Part of a small language model's weights: untied embeddings.
Each number is 500 + 50 x the weight over its row's rms, rounded and kept within 0 to 999. Layers, rows and columns count from 0. Numbers have three digits each. The size before them is the row's rms in percent of the matrix's.

# down: layer 11 MLP down (transposed), 704x256, rms 0.0634, rows 80-97, columns 0-255
# gate: layer 11 MLP gate, 704x256, rms 0.0671, rows 81-98, columns 0-255
# up: layer 11 MLP up, 704x256, rms 0.0671, rows 81-98, columns 0-255
down80 098:485507507576446484486473491576473588516500530611454496461523371553428487501508495450489471530495515484505500503456459493504510479370428504470538481423507475429536532531493433449460422554553463503500414531553508495558551512457550465516594464481563465542482488591403558503499497411553599561526455429492586503479506500597584516447419585469441490511442488580566529485453442535485570524493567521567568506526566461537600390493587465423546473479492584416471460496507503579483543417540494498512488559499541539506545463521552494532585432504487511462482487486535433449443428492555649449508540414424505457507436562502525573362436497521529481470486439521561499544506489477419442472446546488495521519463508610541482442470505413504429397477554560459438547603453496524536582534511482
gate81 097:495477437574514493592498475499568517419528460468570472611570526514468501450523420558556566471516598474495493504562491530469437471560496537510551457470520541495463590464442477439494465513597528496551514504589504458521418519484437595465384477487518559413474459518498505436503469404463496482582496547469514486555495508537527499420612494454516560533493524476633444456511418411446500514435551482483480477491567483428555495484618508459472456457424458556470514509555395489430592584453521471561522396415482532502561507520519515456517536440445571444504542470449482466567451555522426423479575504451439545489495460584519486573481527483499567540602507574531570462414503526491528500520533533473487497586490434458425479611455527666465505506507498565481471471484543507577419494597506
up81 101:493512555511553559464533484468459463488450514577581430460503564556490436421554532534484482511545449522525452425435459561512612506497413432490522513524530537489507488436519508469504479545500525531355526586473449485595494522500505511502508491525499510507486490593447479527465452404451521454547540404470499563463478420603449521518469459479493490444523485546516497338549585511500575498395536567573498551411544551559572469516545467483529479437519512504443538540519430513509427494487414442498476545520560489410504488492432559605492482501476527560386608420551448430609485399448550523504547537540475493513525449519439431526462429589545430557555502440582423432556557549466432597488502461487488517578524536561490504491391413502452519495553373530446520489548498518503551466478505
down81 100:537471532618532515401502497480506518424458517459504522294538491454591530595526528373513438493588469560477471558562488519532502497437524578506537442482519504513351469591474438446502491522465480459489503438533440383526464542506415520519491500564539541498527477517588506541552481529474571529479535482514502485456493471433521439608541494521477484487415503484549499519529550468545524510539577458518436540535462459470434435501456522553427473508502469543510479547466562498603427518504583483498504497470487492516656430505508528513510486474538412501455468525520488466511472521441536402448567500515480430427455424507445404495504540525534546589417467428522475506548480510519502527455392502561488522548446522449499576473574612646560540488496557457453532598558524445423504431565519
gate82 104:485516484520546492457482482459566497475509514420429506562511531463530504471419510624498575529445535494459480563538496562483506540423465475479482492505533421484568475542485484463507512485626564467580508536525524502530385366470535576582506655480478516474611437593486430488546570533478471486484527446535544552485531565494498500459535461480516574519480530461505543496406474539556502509552397452582495539487519425531444439522542455452429468454462510351457493527525492509479494491594477453533466428431466538503518620438518559599466559457493527535498563423511503459636456582535434401527469534454479409506454535471504431496408494487621498478489453548506492438493522547467513573578539524562462541502514443499550486495549576547429503481504444357480466434495537584524434515491545
up82 104:537534534430508475462523512496447596496418447480435463530454479446457419490495382434489467507470630516434450509515392376583528549543446428630424511434478512533516556571423515545536577506458560464523564495489453539503476496480456572459484452483446548534477591457535515423492468494520460487480514453534484548460546452485454595568570542508503473507505481527510458492532531545500407435499466525572550574540468552606457503497504534574461492485525541363448614368502457503572447530439474514449529502472549454435497458545496592544487478489545505431462504504517495508500610526467505426504546506495373512546419520434476442507624427496526559484452500453469549460519540501531448502511543454527418564540452461480637550485551514526456544457542409509575531531552564500546517553538434
down82 105:482447445571509565516458523727552538488614486489426466483413557465455485487536526494486519482548518460583474555384451464476557478479428457490542408427484439551550480509420500441438551549436512504569512452564466482500548511508555528600489528490554486516436426513518486500479506519572492436463529507500468519516551485485493558583552465524460520454504450557462605466475456581422450548510476413571569497415410503519414572438534460490534430509547456407463473535398492523570582532569491550501507494413477564509512483627395521502606423435500469551501548466474529535514459519581463505564450597516410456501445465464444504481471554514485497476516503524520415598484521475569524567486403534449535442477453478487525468483533556514476538431499513502470453523456568498472484499595572
gate83 099:622428473458535552539440521506459526545485502561490467487433615500446497441569496488575464431569505428514524520405472486505535549524428542554463464486505467517491496503488465559519444498463524507433500541547466458466440488344544516434518521585380518440462435659540452423611458482527486562506478431502487471529488436470474480518516547477478553519538491456557562444483554522601489573509475513512478531547569514537519525504436550525529508544482500462482453581576544568428413497421511501563542481530536504484497422516495567478541534581507564601516569652483519508530427583571421514496490423448488549567509504524529398507550519458577470547463521454559492493496565472444493452570443462484455516482525406469509519514587463548461380549622436409416531514498478485506419544529460
up83 098:482541456505452532464575479569454456518505541498568696519460542484455494566547428550622496474520510463526495472471585540478523555476567524574457512478413450414481541417541569469481496466483512454448502567430480468527452458492432547488532454479398494532495528574607458487415481488542436535606550529509530638424496469420497540542568514511486442539541520504581458496498449537502457453524480561517433541472454491469459417533557421445423469485528484490447466510476535606557491456430628552450532448493511528540509435542549515547563499525505559464551371483533510472418416496571514434440430412479423452588440532497492551605602541539555413508455483553540491534488526494455475518571555485497487519536483467467512526447426518551522441518495440485488498425445425459425562492536503
down83 099:541532519470481574517476525452494551490527478533392506577516522426471517415470512521557439594474428499580470485556563523562431546555505593566475482483519428545531502515460480452454533438472443500525472564484485478437651474503525541584445533537521431512542387509490582493505531528553551584515612574496533526437512539436532506533482519531487439407475459530465479535530473542540461605450475476524495468433532414415521419494441535551577486455418436412419511433492456464447422388475493430571481500480484499507492536492476477492524541591468551520508560511492479520557360510452462447527542537526460563456478473510479486483488503446415522505552507553485523598508559467561529541410480367444387485524525569580361494490559508489569501619439475517495513481502543443545590531504561
gate84 103:614473440447441567556569368512538471539521446488428447622610523443532488457590432444575452508416571524453468478491468534546526513471507462489580431570508551531528501543488432471490551606531504522470472518502451519496527556430387489545458386541490534508474528527445504422420545559466467523463544495488467495485537462546555555463410447468483414445454531355531519502405473485506514434534455529501503516515544422504532541512494512443501456425495520486467595472564432458441526539465452555483542570417488569546503477558478526524405575551418507461597493564480568567514488515472493499513524509498470481595583500483495404544458473424485583411503432572490545500497472491512473581407530539437468437498477524540439565480621529524487472498553488586465513480496413486559474467604482
up84 102:548425470519519531483464466528461430539461517483464466536522443457526553526517468465445539530573513556440487456446473520517411566476519522519563550489532426509543497475573529497461507606496523478518500517481555507544573506496576611545413537503503496536511479418461420446508430539503528516462491476430541485543432414497522485474426527470562489459469568466610430431465529436548403454422492509459525498424470496490421500637525474530499541455470479382577477550463618542459499558499529505477432537370422567494445530528481492481512592575416445506564529412516522505559464412502489436575483487509539489486506465545465432543587553592523587533475432378551604477484467534544515483464467475537469359503566509521543530451578467515450451546558540525500504567367531537529553585417543
down84 102:457440387474539470422528511389550477495547499534487521497475462542508569457506535457494500529481439544523565478590462526519484437520492458592552511444458488435483572438431515435453515436512475522405465550488504468467392580494484506517515578598492441476451494511448540527554490447513419507471423490490526564581610543479561452407503485521548521455490440556402511514522503477574444487447588446493501515449532566469578500459537497576524470546503490508541612503495421594591473431542498532483505478614380604565477500506470554531574463451498565515458460489469492511561495609570457516465530462582535417469387516508463493500498498579570501453566327602457442544539431475561420380460514484465517500531500564503519541524471532525506583510589506507463512490528447503461456509538445
gate85 102:554501505494537534538418469468380465471397486489551561582551452448496638509506483507504477499434454453453472453511553472593537542492441501584457562526472474504506466547578550523395569484466485485449389586460534456530469464511431499493507583522441533497499495561517591489435551521542515494403536462445449511611569591495451490581426525546476536461551539443432529484553462519481532574544441390559457503390520443556490402559529480471556458528467468534488544487466461465567492484456488509530529373525529539483410582464521575524542526525461391522542580540563500473533433452570460467512443511592578412503479559541465429424602460587474570534375504489471453485475508527476569527480513504610502474465489497481479565502482504535573468508529534579528456521530501562485511514515604
up85 098:488560480480518415475503490489432580522506464534538437502452510485513468530456575551482382474467484602513449458357463458624528523479443479561451484491499395572464486577552581486489608514459445480496530464555551515518539501481497441546588469543541409470495469549510483421510542607530421462517525558467471447501527402521471488397494501490461531492402597393459408432561523544452525481551455490454538492527480539460516521476494472531530407557496551517488536463486501487490461451585549561539492519570462543431491444462598503468526482412518545549532473572587496493624457551527519532502580564473448461478462420533489549604435536523526500471435469549623486496533445397532460666540535507459509475564527535560452478447459540475578550446491487521547508533546522438480502426494434
down85 099:564500513512430491536437403597479503459391460554441513466560531496453508499448537402514469405522519515490508549389448623497485471636427521595450447490423479629437479512484581537525537494500397497524452403450517460477521428523453489602512513575527519530584458506435512502374444550561496555521563438427481500525498432454477522508497438590519483514459561512539480498550458513438586446454462512581555478538583463479408469444545534549563452518503554489486561535570582489440535509503577496513540537553491446561521543499498489413510540528506480533523477501471480581621455505437468558538528588497569544485571586473432409447503441464527499469431510477473517530535516416482515485422525500536526494455562576553457455534428515463388488457505429513518537521543499531574448418514500
gate86 102:459441455447494553569538444522477591479553472451526465468513545550500518492508579541506491500578435557460528476449487535481589476547552437508421555410499464520459464545525547473380449498520472508591506510542533490526570561509534319430456434540488443468512455506579517458520444503433434520544429513508512545551494429471481503357548537480580528526563452647486575563490574511529472550550551472523499567499549534507480448542631462481449494400500556501490535375514411502433489478531471520545443500495553489469407469482463522504559479543570555501520504522528566444621514446490437519478553505500489513503511504450563503437578420521554361549514584546583446482502464551420500530474559515478472549533468479441500419511448428509510517463426439620463503500494562449553466525422470
up86 106:485415377509455489534522499548451472511464425349415444438450559525505478547497496561539449471521532668507482486541458428517475533538468573476476515452468475621498608480499520527523531503574453502456536503502444475558414520426456545503463419482512513564445434620536568527401440531416474605366542444532480415570432437550490448481550447512523425518512556519455507554582527613509516558461557460497575565374483495475520589498531557492446487462491412554608476496561559521443542487449535518443471475498410497564422534534534535557517503614550478487503458465519449444539465473574469433571537522487539464482478554516549477525518515489456546506500513502555476468596487497495561507533449506505450468523472457567565456486561543444442566533533434548460522526501512497487556556505525
down86 105:585639539484485501545554497417438542445432484521478531503555465555537530490435445441552496594515448420509569466594505465494474547535452550475475537540484604571566489443486440568472522615599564468458549442560468382446458538437516572438485453547549430581463529493592553522494478520537552473465573495513448494605460569621473497439514479472435457529441497548498624419377423490553504575451483495462524524493518437421490566405538461448528490504545607450525446509528534476462504538513490431490475486483441492523459412527527420432491458504508553520434433511474466412553557519447420444522551526394467527493451497540511512510488541534489534559462488571438422472489487536474576451509545527531440450558450456509461570490506494464514604492504480478493454482473615523485586488490526
gate87 094:549558447475550482526581540524429580476475603519374487493561522406516510501515503469506549474470493531469523467522501539432482505444473464511543445509576514566487516515504449471515435502498534463509531439462554429531610511488444568521513417507453551501511453466498501426516463437488554571482471424562502479507515463520537535403555441418527438534392526538385540459482493527472460467480479459541427439592487463473513522590537590568473397467578520507560511516482441522416475552455530456614431402613482551503504566495502564476494623596570489585546573553416507547464478491539548528442408502432463513435514470467542468439432469567476462538541476474543470503439500547585530449514587560439451556452446508554496466513463511485512452588464486604415597398478544508596564508501489
up87 096:492507545452485523387495473516522482425486507631518478567520575405635426448492383572545477512562544591417454478515504458433562454433526497483472508527559502509527483538528527446610459536492466531601530460541401520471486596479592460567447543534557483490472474418532432488594584553421469439477483502602475462517494529500407484542509487539495501440496514533528443498554529502480557493420509412450536454437507424544546587467481513499553473446504563439529538509491495558557542507547515497470511382478606492585535503464434491517478588523480626593499415483449497464487542450486463535470383447516513477544499425498493496606514505482514466470409538515452542519541456501513486470506426542527509492505430497453455483559434422431439527441496443558464574541355521557559500501510455
down87 097:550535579566520404547503548400493561366450589480561618511550456547483473467441485496408349555477493529589471519382526495442472490536495437401531433538465493446438544484516535535482578480492452433453562441482499530394556554517510521441569465490488409455484528578524537490481459490528477482477468455433450470519469536448505532535483466527496548543565419472474494520517550490551473471479511560538478496578522509572423470545531516532531559509404481526544472586504499504486508432465546480477456452434530520355433561509504527545400482572551569500469521539527546558508499444546424463471490475525576522567378477515512498517483462489537428497613528492511529518538464396507550502498641557615461552542485637531517498433390518548571481516464479461516528499542476567485515485453514
gate88 084:500515519458421506510515511469503385490522599456489372536409634490481523541431474438562522477614544423557431462500459475480485433451406427551448449498527559556527514484508469440542523462472585526466577480499464437438486532488502566387511623575555570592450531507515517554396458411482449547470480510480484640509587550534516422573490501553586527463447473560476514493483569526424601520565516470487510524500414483467490490482511491483523537515489456436426516487529491495429540490483499425482478454521506495471461481593538365529430486580516516471518549528457503457480512493493514527481480499529471514422465451482572529468511481545554486539478491641468494547531505495557480451528607498424433474585534483573525536526489561487474602520508507509498438394585453527587529580439581
up88 087:529487494460469509451502508474489562531517410472510520481556399553469441507455571541505458560453468495577601486492464495457466584516532561477475604536473440526518499536534496509401484451518494545562495526556529524540483508518508513517508475545418464492430566448532438494479487597415541523556470461517431418471582551488533586503489480418505456475413606411541464466547500470510415458466509567446477526498535563503483424465466531563500530490534591484540535539442447522570525398480593512533611489492543490479549421421465510495492532503613492536507509409436413548541455500515517485502475475597500489500533518529469478537573410395512502443451464449471527503535517511597495609440407349453481521480441566532515489442426537481368544570499534516472557600500510476426574341507425
down88 089:539544444577518503514490443501513558523556485547457471551509501516477527485616451472434508466444488537508502488529506515475477562495563482453553411486501449406605525484445554501579557546408469471484439513471513512400522474502560450408526534516533472494518475494430514508564580468626471479524482526507489496442490576433465509480528481484566568445502539471452475486386518542487484508505498486566496574429550458474624583497452546459405438500500469425462501475516492567536515390534496567593473478473523547500543563517488530493515581504519543472502400594660541515400546509496574447519472558477520505538481571532531554529460466495549516484506520471568466405542516499446526450392476520529472537405434367436332508510576442374503429411523468550591524487562425506491506497548536
gate89 105:543523458504597510513542579496553505439523494370459456520438561499511514534368545495508470464519508601497550514471498588453562596524465461543490461492433519472526554463518520463514478522614406430490565532465428435448422431581551464428443525527522551493503505582492490498455474472431509511514495523516516565465555485494418426489464511572537504499545575506435487452464534463469495655536508460442502470453553479494481480494560460532580542565435441590433474505555504493614506632439512583511455445523569560423478455500537414483575499447446492547509567500400493496542523558525470492517477505508546459511541500457563506418425461569522472451511532593513384445454574434545470462468589436571485506482449527494434550418480600531538513605459572431514404496459545502531480440523512
up89 100:420482489587496515570556536436481470538497479520496522496508396540526508524516497519454528468520433549523464510395525573561534474598442538545466565510511531436514510466501513415477548517486521478611418558532532392529531537431509426521551451448544560533497481584544484540485468504512486570568454538499539565501487476453402651468511509605519491575494448452492559437454437552494526487458501519585500509476516435476472556531489426431492560590565594426439466474428562539520521508430548578558478441552450520499478498571509489471598522515475441432415582462465514441542448593516443569510463472456514483516553539561497572554498478556464493471452403555558471505417581554464520553370524456473487520501515388508531554522569516568482408553490554477554454524435528580524521408516634
down89 096:488490489539454459579472487394449483467500511509444458473535473560482461590514476498556515480437567550395540529553533540607565487548438503455532441455474513536511479437518487433519432580511615474537502431549494540428565518457507523547528430488445501447513476424498582566458583525481495508415444465424474406502505561557555475579516516579471467461518384502528531589392522543490545475569456568504604534541498533540498517484425521488454549627615535498584415395513611511401502556506503488500558478476391454488571475328487452533403415545462571457526417555514533449462546499467464468503506471502574513417476471501521474551544541508475477478473554533520518486447474543414545502509480447456535469484510468510432534524435477486527490512531442528521613531539519556452597544471475
gate90 104:462463430599477529612414513612500491567469474484482517475483528470479578446495489445565531511569525572413526407493451540483521614569508468497518546541520462493456407465413538395463420487537478515475477570475551552492561465508467436457530479492548532478521393516494556516438459448420522437465511547491430536492492436403415549544512599513463446505419452504533494463462455576434533551485574533415535434418473479453546495527605516532441584459509549490523426533498477451497470560459544549443515488399453556567492486603531534455506566585488555527493503507508469513517560578443528565568370484486462458465462545523496506538513527380529513455401534592596533543549427402529482477415535487554422575498520503431511564529478598573540522557524478500501489541515516512563483469515461
up90 106:468493499561519454524517529492469517507405527456499432536551498430513434430618508614504593437470447582482566521462518484508440519469457566462498360540501536447469496542518614589468453517519478505502531520503418525444537535428446477421460525457541527495522512546425540517412508442443522476474469529506538491463500547552531569596486559446540534563486410534442488437534479504536553480509508524569452461538504502527459515435427478454522473543508495461485526420503526606485432507422587464416544513429500582485538538545507579469390490582468475567567501400468533387480442487532521472534510427539499548468498459529385485437521428498442549500412617488620523476488527566479493491610559473471399578448508509445462615564541561448512545499516543451452446503461507512536591593493460
down90 104:441455503428455437512421564506462503464547518512539422489525532553507553526552526474519524554557518536573483419488495509461458494475485548570535453506502514495492488485520478551468512504485476618462564503489470472575559459532546419517434494468405454501542488551546448501423500526455479530527401464425557510539517579578542482454513528549544436521491515524502455533503543579473502511473538489501436547358447527446556534492559508442460395518508560490467479578585497541524364490419534553460497417414521447479495482427474599400402544480580436510526536509574523497507525482462452487487440369355496560459457502559500549516554526495477545432510553458597547434485442538508479506584498519518389510516417566479563513575565473615454435513571480552447502524482476442526433481574670
gate91 098:509491462511511448510564458463475540543561449484478530545658493490495492507453528439518508476466504478478504592424529436420528492439435408521428470481573375522437574462459542395516455552485432526433482584491461408553459460523549555492528434493566453443562554508536557434529533481632535510550506497541629474556487409460543511483490497507488551553492463560520493515525562583487534506498427461471459524401498550593536518501529537571546498541414445494623540502517477534481486473540501533412471561471481480473543572410485486534492505471599496545567482494538445418486472525606582500499604488458457385506454559465559486389488493478550507521488495417552593416429590531589416505592607477519487552528540499501500490449504462503443453519470574575468483547503530507490507451537440
up91 101:480498568557503408566555495573477570489454424437520512618579525519459438543515516561526507497496522446512504574511441486470535458495503518345468406532610395598414553519419517520531465613410450546457374552527467518413482383414535550462470483565540471539376461447436500467486445463466506532429498575414538511432594496504458503526547482476524502492486363507469540517493537413510615560487507450460537516529562565533550554542516604522442473571444493500495461350550485457437544427483472583534547545520542548495537485496522471481427490523471511496474563445569472493473474467541428516443533446473534548475488465470522484459526449449542532493425554443525535500573466472569574510500556507483507551523532538491453484450477476503521456480490481517489537577426510426451534500491409
down91 101:452428482571446548463545453415529417460544504471497500380487566511423524478462495452431481427486483488387427539454562406544589515549606465546548537491474560534495487502534441506490546597482470431506401447517427459517484530540559495423455525502495464408536562620549507511545524535499524507553513503521474522456511467503448472507489508476480569474490555507518418538627516428413591505545505521473437517544445540487521500484503563473612521522532470503457464579607500534437531407591579558428464493477466463449414491513448532486533367408507559497566475437478442494545457590527493415471483412473579471494502528484528548636545529460510515532530451583455469544473525515613496529555481437510500511418530500626477436508514573540500565487527439490581506563448477519449468480447470
gate92 095:600479474500439387523490489503470475410460517458511450566432529552592562343549554435499525474522501481461509483432477441479517467518502498484523496515487531508523554447472401523380507524442515523447390385480442584518593640561440520464455450515535416564499576465497532516502581449475541555434513570520487529481485488507571517503486423534537521521585523515444460526482450501614363455445444515449458506505661465478521533557505522396431521550463492448529519462514485500496632522453464564499488548505517484539490555518550500528528544607521541468508498612528587473522559505428484455479509541555485535449522487514451514557469487474363517451452547579471517460512513472587524453527473503556452465427375500526500431503439539455563571506508558549516517445556478482545504515528455
up92 100:463476503473574547496555438541492483565473445474530502533450463546418501531560491512449520550470418469540531499468439464543484519447418505572486513466462509515445431525415502533461460441506462514483452445556405536441512508435444518416508480557456475509441504554532496502483457601407498448511532624558464597488484460479576583555605496505565533407487537449410408565495512503424511514445522519554450498535400556517400500417528463433515423515478463454594593557460528478558597573532576501511524541511550469493477476556560565436570499446515504501525466443499540529471550571515533447472480446567516494509570572424505495434421521458569630527497511449536581470457486508614567526380435498486512473406595459457515552508406429621517432508497528570537483578536466505471462512493519
down92 098:525460406526493463524542537477464348540523505583463505519465582475437583531571511542431484413430547531548563444545482481404476518459500584513557517442465566515524389471514519474526469437547450585478490576535532445493463526402480598498575569594549511483478485380496394504556457532500540599516520455566565580571439512430404530511477504427479559568483480425388444530470589545485540493476417502511462479522515582557463461565424411537503520448558379462520538471480431556535432549430484493470428514452493464540480533452481492491509509439511573549525499446517568554400534529511510467373468438564446503469447486517527509598457531477529517517474539465536480524497495532534475543523512504487555605497570455581563591530487451509486510472520505530502374452475530496526567502468485
gate93 101:490486487574568554447556550572543491510445593497401488385512424493407491396566558491484483546508515467498509535473561545547553566558422448580514470454513532492465459551530512449406460482510482526544458454437468429573507517489519442527454503442481554529400510488561512480549532513513520462489480463495510456500457527367470584572523437479607462574495538475519580491503506472496580445511476539572508513460531438595522529531555465559462440490471462387465461533432518368428476557456432426515477556478553493581490596544579485558479513456527463456569529453603565506484554496608509430499615530468555451525543532491467552606447488518513494451486476430319495416524449508529522526513537449563555446482478498465548484516499501374456452477507410519496487486524532463437465465559524
up93 097:478410468458518527480514583511376504522487496510350435505544553563520520544473438501580505479601473504485511459543552585559432443529504420529505547510500560512497491444442465450530376421521508506526519525496399406495551521507530514487522498502548403465450548526521565413454505483488474584521496582476511465496570532536506476475509497532508458474458522493525597554481560509533545480492502507577477615374556477554546447455485545500401446465508485458660559434482516512572481471520436536491545551520491509518460416480516422409552463461530576445514511429460451468545535532539383518453588444531439489443523533507481460559511424572572443466428544511492518468511489491611419437545516569534485456482508510537552581526438521519539454432401514567528669536546439543534531526491513
down93 100:584471519494434472426583447510402480422455529513529547584503633515603519507498480483467560528542512597444524522461526465538534432429549490473526578500500521496654494492459520517555619524435428550467529504614482492546520490481538470498493441456543527437455513595342500457450505436510488420426508485506472400462482489506520663542431502562587547484487430477483520482541497498564520553388520482499466521485457620443462500536626465467539517464482500496481511526444499531531538481538448618503492493498570513480508503481547489511482548492449447447457472482510445465500525442441523475645519431612592427502475467550559507484479514479503452514492490483503475554542524440456446563462542385470438516515494449469582400488505508459530439503530491451459465439523567545524543468575423
gate94 096:565499485460530576559557463425493480473495543553490541538545581561473551548483557539532538501505589509513466553467568490421522465539573456462403480430530499515568583591484441477562520561440507557477454539543464459527484491547565560580399561527529485449468477501617500446448514489455593491523518450607542471530466490435490535526502535404522548538515510504572530575488442456417621578467497450515489538467588509573544405537509484476515472485455443602500527480465493545520470602539485533553424495495535491501430479447429495498464508456499450549404541515458578433468518465455509425503539599465440496489377523509551434545460551493539544480482522504472517501528555446456460444456623533410508559531436507399486510492428500522524382412517552506474558438658462469454410508564467
up94 097:561588468456483482509455478505521526563467598444505504525512456518501484507476450555515431459446534467529444596464453533480565520508564407549499543500528444476550475477609507503515505458535479445525448591515512493590545457492512478438500497413508489354537464453497502556523521375426419510483523476510549569489500394513533443562452589601480540513533511459483416598566464473506533431516456546480560503452508479485503390556538432533495501588424491431558514510514557472529600533387491549504387519431539498545539578537501575470505496521505502467482561501548600383502570482478566426551545524520596454527466414598458543425518446490491476475500550466502442512559605521428457558542526360459484489580496422523435500484530470570510522470504542547410492529505549445602483509454446
down94 101:476488546532500481530491435414548474457384440470590551488488534491529464458458576536481586549534543458478536508450510430496477491413478499384407433513458553479507539513515453463488505539534597561521497515529493476543502572528461570553441561592530546556454442503454513566496553512512495473432427419540478517489542414486494447526410487483601478484512480543561532502508514509511558527435500420583575519450492491486442443387473580625520564445426569520411536499559473453551454615531494511535582502530565526383437444386491486521524515462463551560481434520508493545556472569497540597529488529496587530478393526544486413544444481515520479510421407478490553600474521518477532540450501613441502531533386547530455461519547503474452441504517460498474477482521555538415538367433546
gate95 108:418513427526496523536554469525526511471512427570543522542494455492528458571535515480513569497469484509462510454439559416471567613492452493395558569526468523454562341535505562543444538505555512571461529481504464466526405464505444491556558480472517518520450548519552519528569530498506464473420474500423574438435430502525584413495484495614590506574562513431488496491519506536509469548571518443562471498501503456567538458566505469462571524529512491563497463575433442531485537505474609419620426512432429578491431564562427492438525558547604452430569427468526520488483442559447516444505500541447586438483563459494551494431408601510490476472545568528500498432447492430496571513474448501586456538540416412499476493484540488482490464451492470615387472500496462519546571445573541
up95 102:403490467468415499586467537484399534556526426520471570459472487599510538506490533513542492510489535401495440466502492431431587477471388508404518532552560422462473521551421544450445474439660469426603535535492514443467455582481519498508511443550441522508548429460510519475549546458511540454466435451435507534525480505437521549476533483507576516476544434514405521435467547581412445564472504596560492540497520478521528434496507534475412589642525477492573553508522530501503548515445453453518578540561495495543491532474453445490550497456537541587466419477540492579433457452466508463488431481579572512449463529518547481479518513419457491485516468555508538592477547579492661510482459496588477574459537445472454414521529543617541450466465529562506517530492470562464594548472446
down95 103:468424455529509489478458553452472583475465506413491466468514551516489469534474438489559532551410509584470493589410528546491479388548584512464587457465438415488408501535532490560550449525491450423423488634523577457488460487522453544483522498412437524416593511445539479505504480461529539458502487562491506454548517487477518528527546536542545394462473490557459540428517527495488555554571435565433431433558464586509480543407464562552581608429509524494475460624546444399473501521459435352530497496520484440531494527516447472494434437547402592624551518379424540458575503520513545569517542543486492522489458479524531505486526445528501488520418468537565535500543513623485459458506515480515464502558471537528521571523496585485541542436511547506513513422449471482588543461449559
gate96 108:475527512619588524541487526573410483529454556457484500510616489559479538483496453501490456428497509497434466456516490540484612513529520400495558537415425431475492597543490439583495527502500437396488397515505563467535464443503529516537503436464450530500529456526435497486545518541503474476469478520531420474482590405490505540490507517442575528533558445443437502505486505450490447437538444661470455563469458534614410542432531482528573469512460541440518484454506451484451566580570585574519451538567468539486496484528495475511413457511538447478534466475549552482552396452522514413571472480526553427475522554414552396487541393507419537541529575509542362461460559502525517451594596490519551490491508483517512533437468580435547444578542496405466533492462498475551494405526472
up96 109:475532543499481512556508562505465549401402486548540494387537567614466580419453381438506611531476526453495497548439506498484513442578544398633547574512460526521518409439433514553525547452491506530538485505454571446526475482567492471451450488482507524590485454604445446498504530541558494454480553371437504415528505541498557480483505502558551524641546533482541551451513593523452557528425503528502440536366430580477523474499519538523478489485480598467489562458425485464495499472519478515556509452517439501460467527479525483565459453422525507504569521484501427460499505476434513541444534480429562491443492547459553516540479446524463546430495515434526551452521531472549578558436467527469566450526531403436480625517483476508453528439419536496400525486373495474519512466539616
down96 103:642468465533547525461526519455414520447501525484459501467569601580513505487465431488483492494549530437564534488487473412476466400568491452416482503505579537428483451396481594492472606468516465457405471553464529455540516450481525527443531512477540468563548491435518506598455537545573492559466495533499564511481586529491439469557524461512408507535470479480613487489554512489505491556556523535489516423449444547522508584506484540491551539527467567394560541556469540439455455529477536541541489463479498536499500510551525454561476417592450417506593454500562449404539401545464591472408517522546555540520488356499520522622458409460537587490544511517549509491454477439539583585477574525414473492567480417467479460475394554528488464530399383465489452561495467490525469500496488
gate97 102:517532468574484549481453461516470507516549405498536518541505501489445477508451484440509537486510413607393461486505553580491452565493474565468495508424467494505530399493541534484510554555473521574459522549496524513485600535513492526442548523531545505425560655477535584414503504546445511567427571496460404586524566502467463575515464566576547484539530579479525432599576517501491529600544523446463479588404517408494460471551493490411505476490536454479500486467529493417404556509520493441484513516486538462458470583491479610468525468563502606492523443481575481455507531454472496445508501476373549497481527491454549615460548514440531482538596450523321525436481477523439531417453464460435486496491535491525502483561482367450460506486568498547418496433532413469520503562493584
up97 100:559476483427551454484487476445465524509504624541491541497502546508534509417543494538494496407524517534521493501484537505440431438455541545451492504532545462452621470565510479510424522496558479553576400472500465549509451462567440442530458492536499435510496458589556589375529514482505540408448451483459510447417461425520490627453492384443395556476481508513452507495478509504637439554531474501583399506501529554560502594457561541455498552524478507497580446471513473481566499405414479550481571468569508515455574542553482555404457532445550494385458467503442475437494506496469525499437460517577525493547465461576513457578549491478507458467400446592467492505572469502468516537524526434500449505461455540493444620471553575616438567474572564546500525529438467533533415421530512
down97 098:545461499499534459431600491593483544520407567481473494462471488416440538430544509550548466640518611452475478539508502535419512471565514565539487473441530382501487495470412490469504535582500459471506527636538515466379495411515505454448539541500479481479497512610453553461537463515531544575475541434442565420459435536500468477576482481482524464510513551515432446455557499465534477446477567484567569425454493454461533530592535554446573445483540495432455482475535511534507498550525509475438515466467538552546420576408563486554568473555422567496419542478528503515525528539514488444521523418510453507544523531510493478579470550462603522509465512690539507483483478449484450534409408542435516512415499507550543431502503539609534459396467496523481490410532413499465503456569580
gate98 098:479482432607474515530506460512482451531456478518579482575418546526565482439577479520453446542566583538500517458431520512481453472464408506496520455480410478540579446454488401483494512488558413537562510496558471515526424516608418497559480445546469374460519488491550490497428541499484582459535544465463587485432528503458471532568570544506503535415464559518573469430462449520462447507466503512608475600550459505526543534477548472497585523284500580518490434461449547548487472513464509492460517503454393498481529530575592457476547519451527544607462521483573457564524552542425482519460501531465486551458424598518542435554420478549586510486401516526531438612585512516487435554414456555515450500444464522498486505500445446507558440525523474489514509504513518573517465485407589
up98 102:516420496536552493418456526468444492511541466524596560561543492462515482408536607491437447533503456452510497493579587537440515486397490527500584445518476422473500412473425407461538586452487462438484455559557539595434444427458428502557485513593505567447463508509528513538623566454539592480574428415472478465506475472518483536548508519459572473445429442484472473451503489500468493491521496419516491521530539475491413473427491525531511522434500437562547386412495518540518560530470520562475572478596406474572566488537469551604507498511423569592471549516442529503408445497490504624521509481523483476575464543469498465623460499473480520599467543510503470553462558522441379551490568584529501437516463514416489473558472551461532514565459519576515513567518549549480398462507496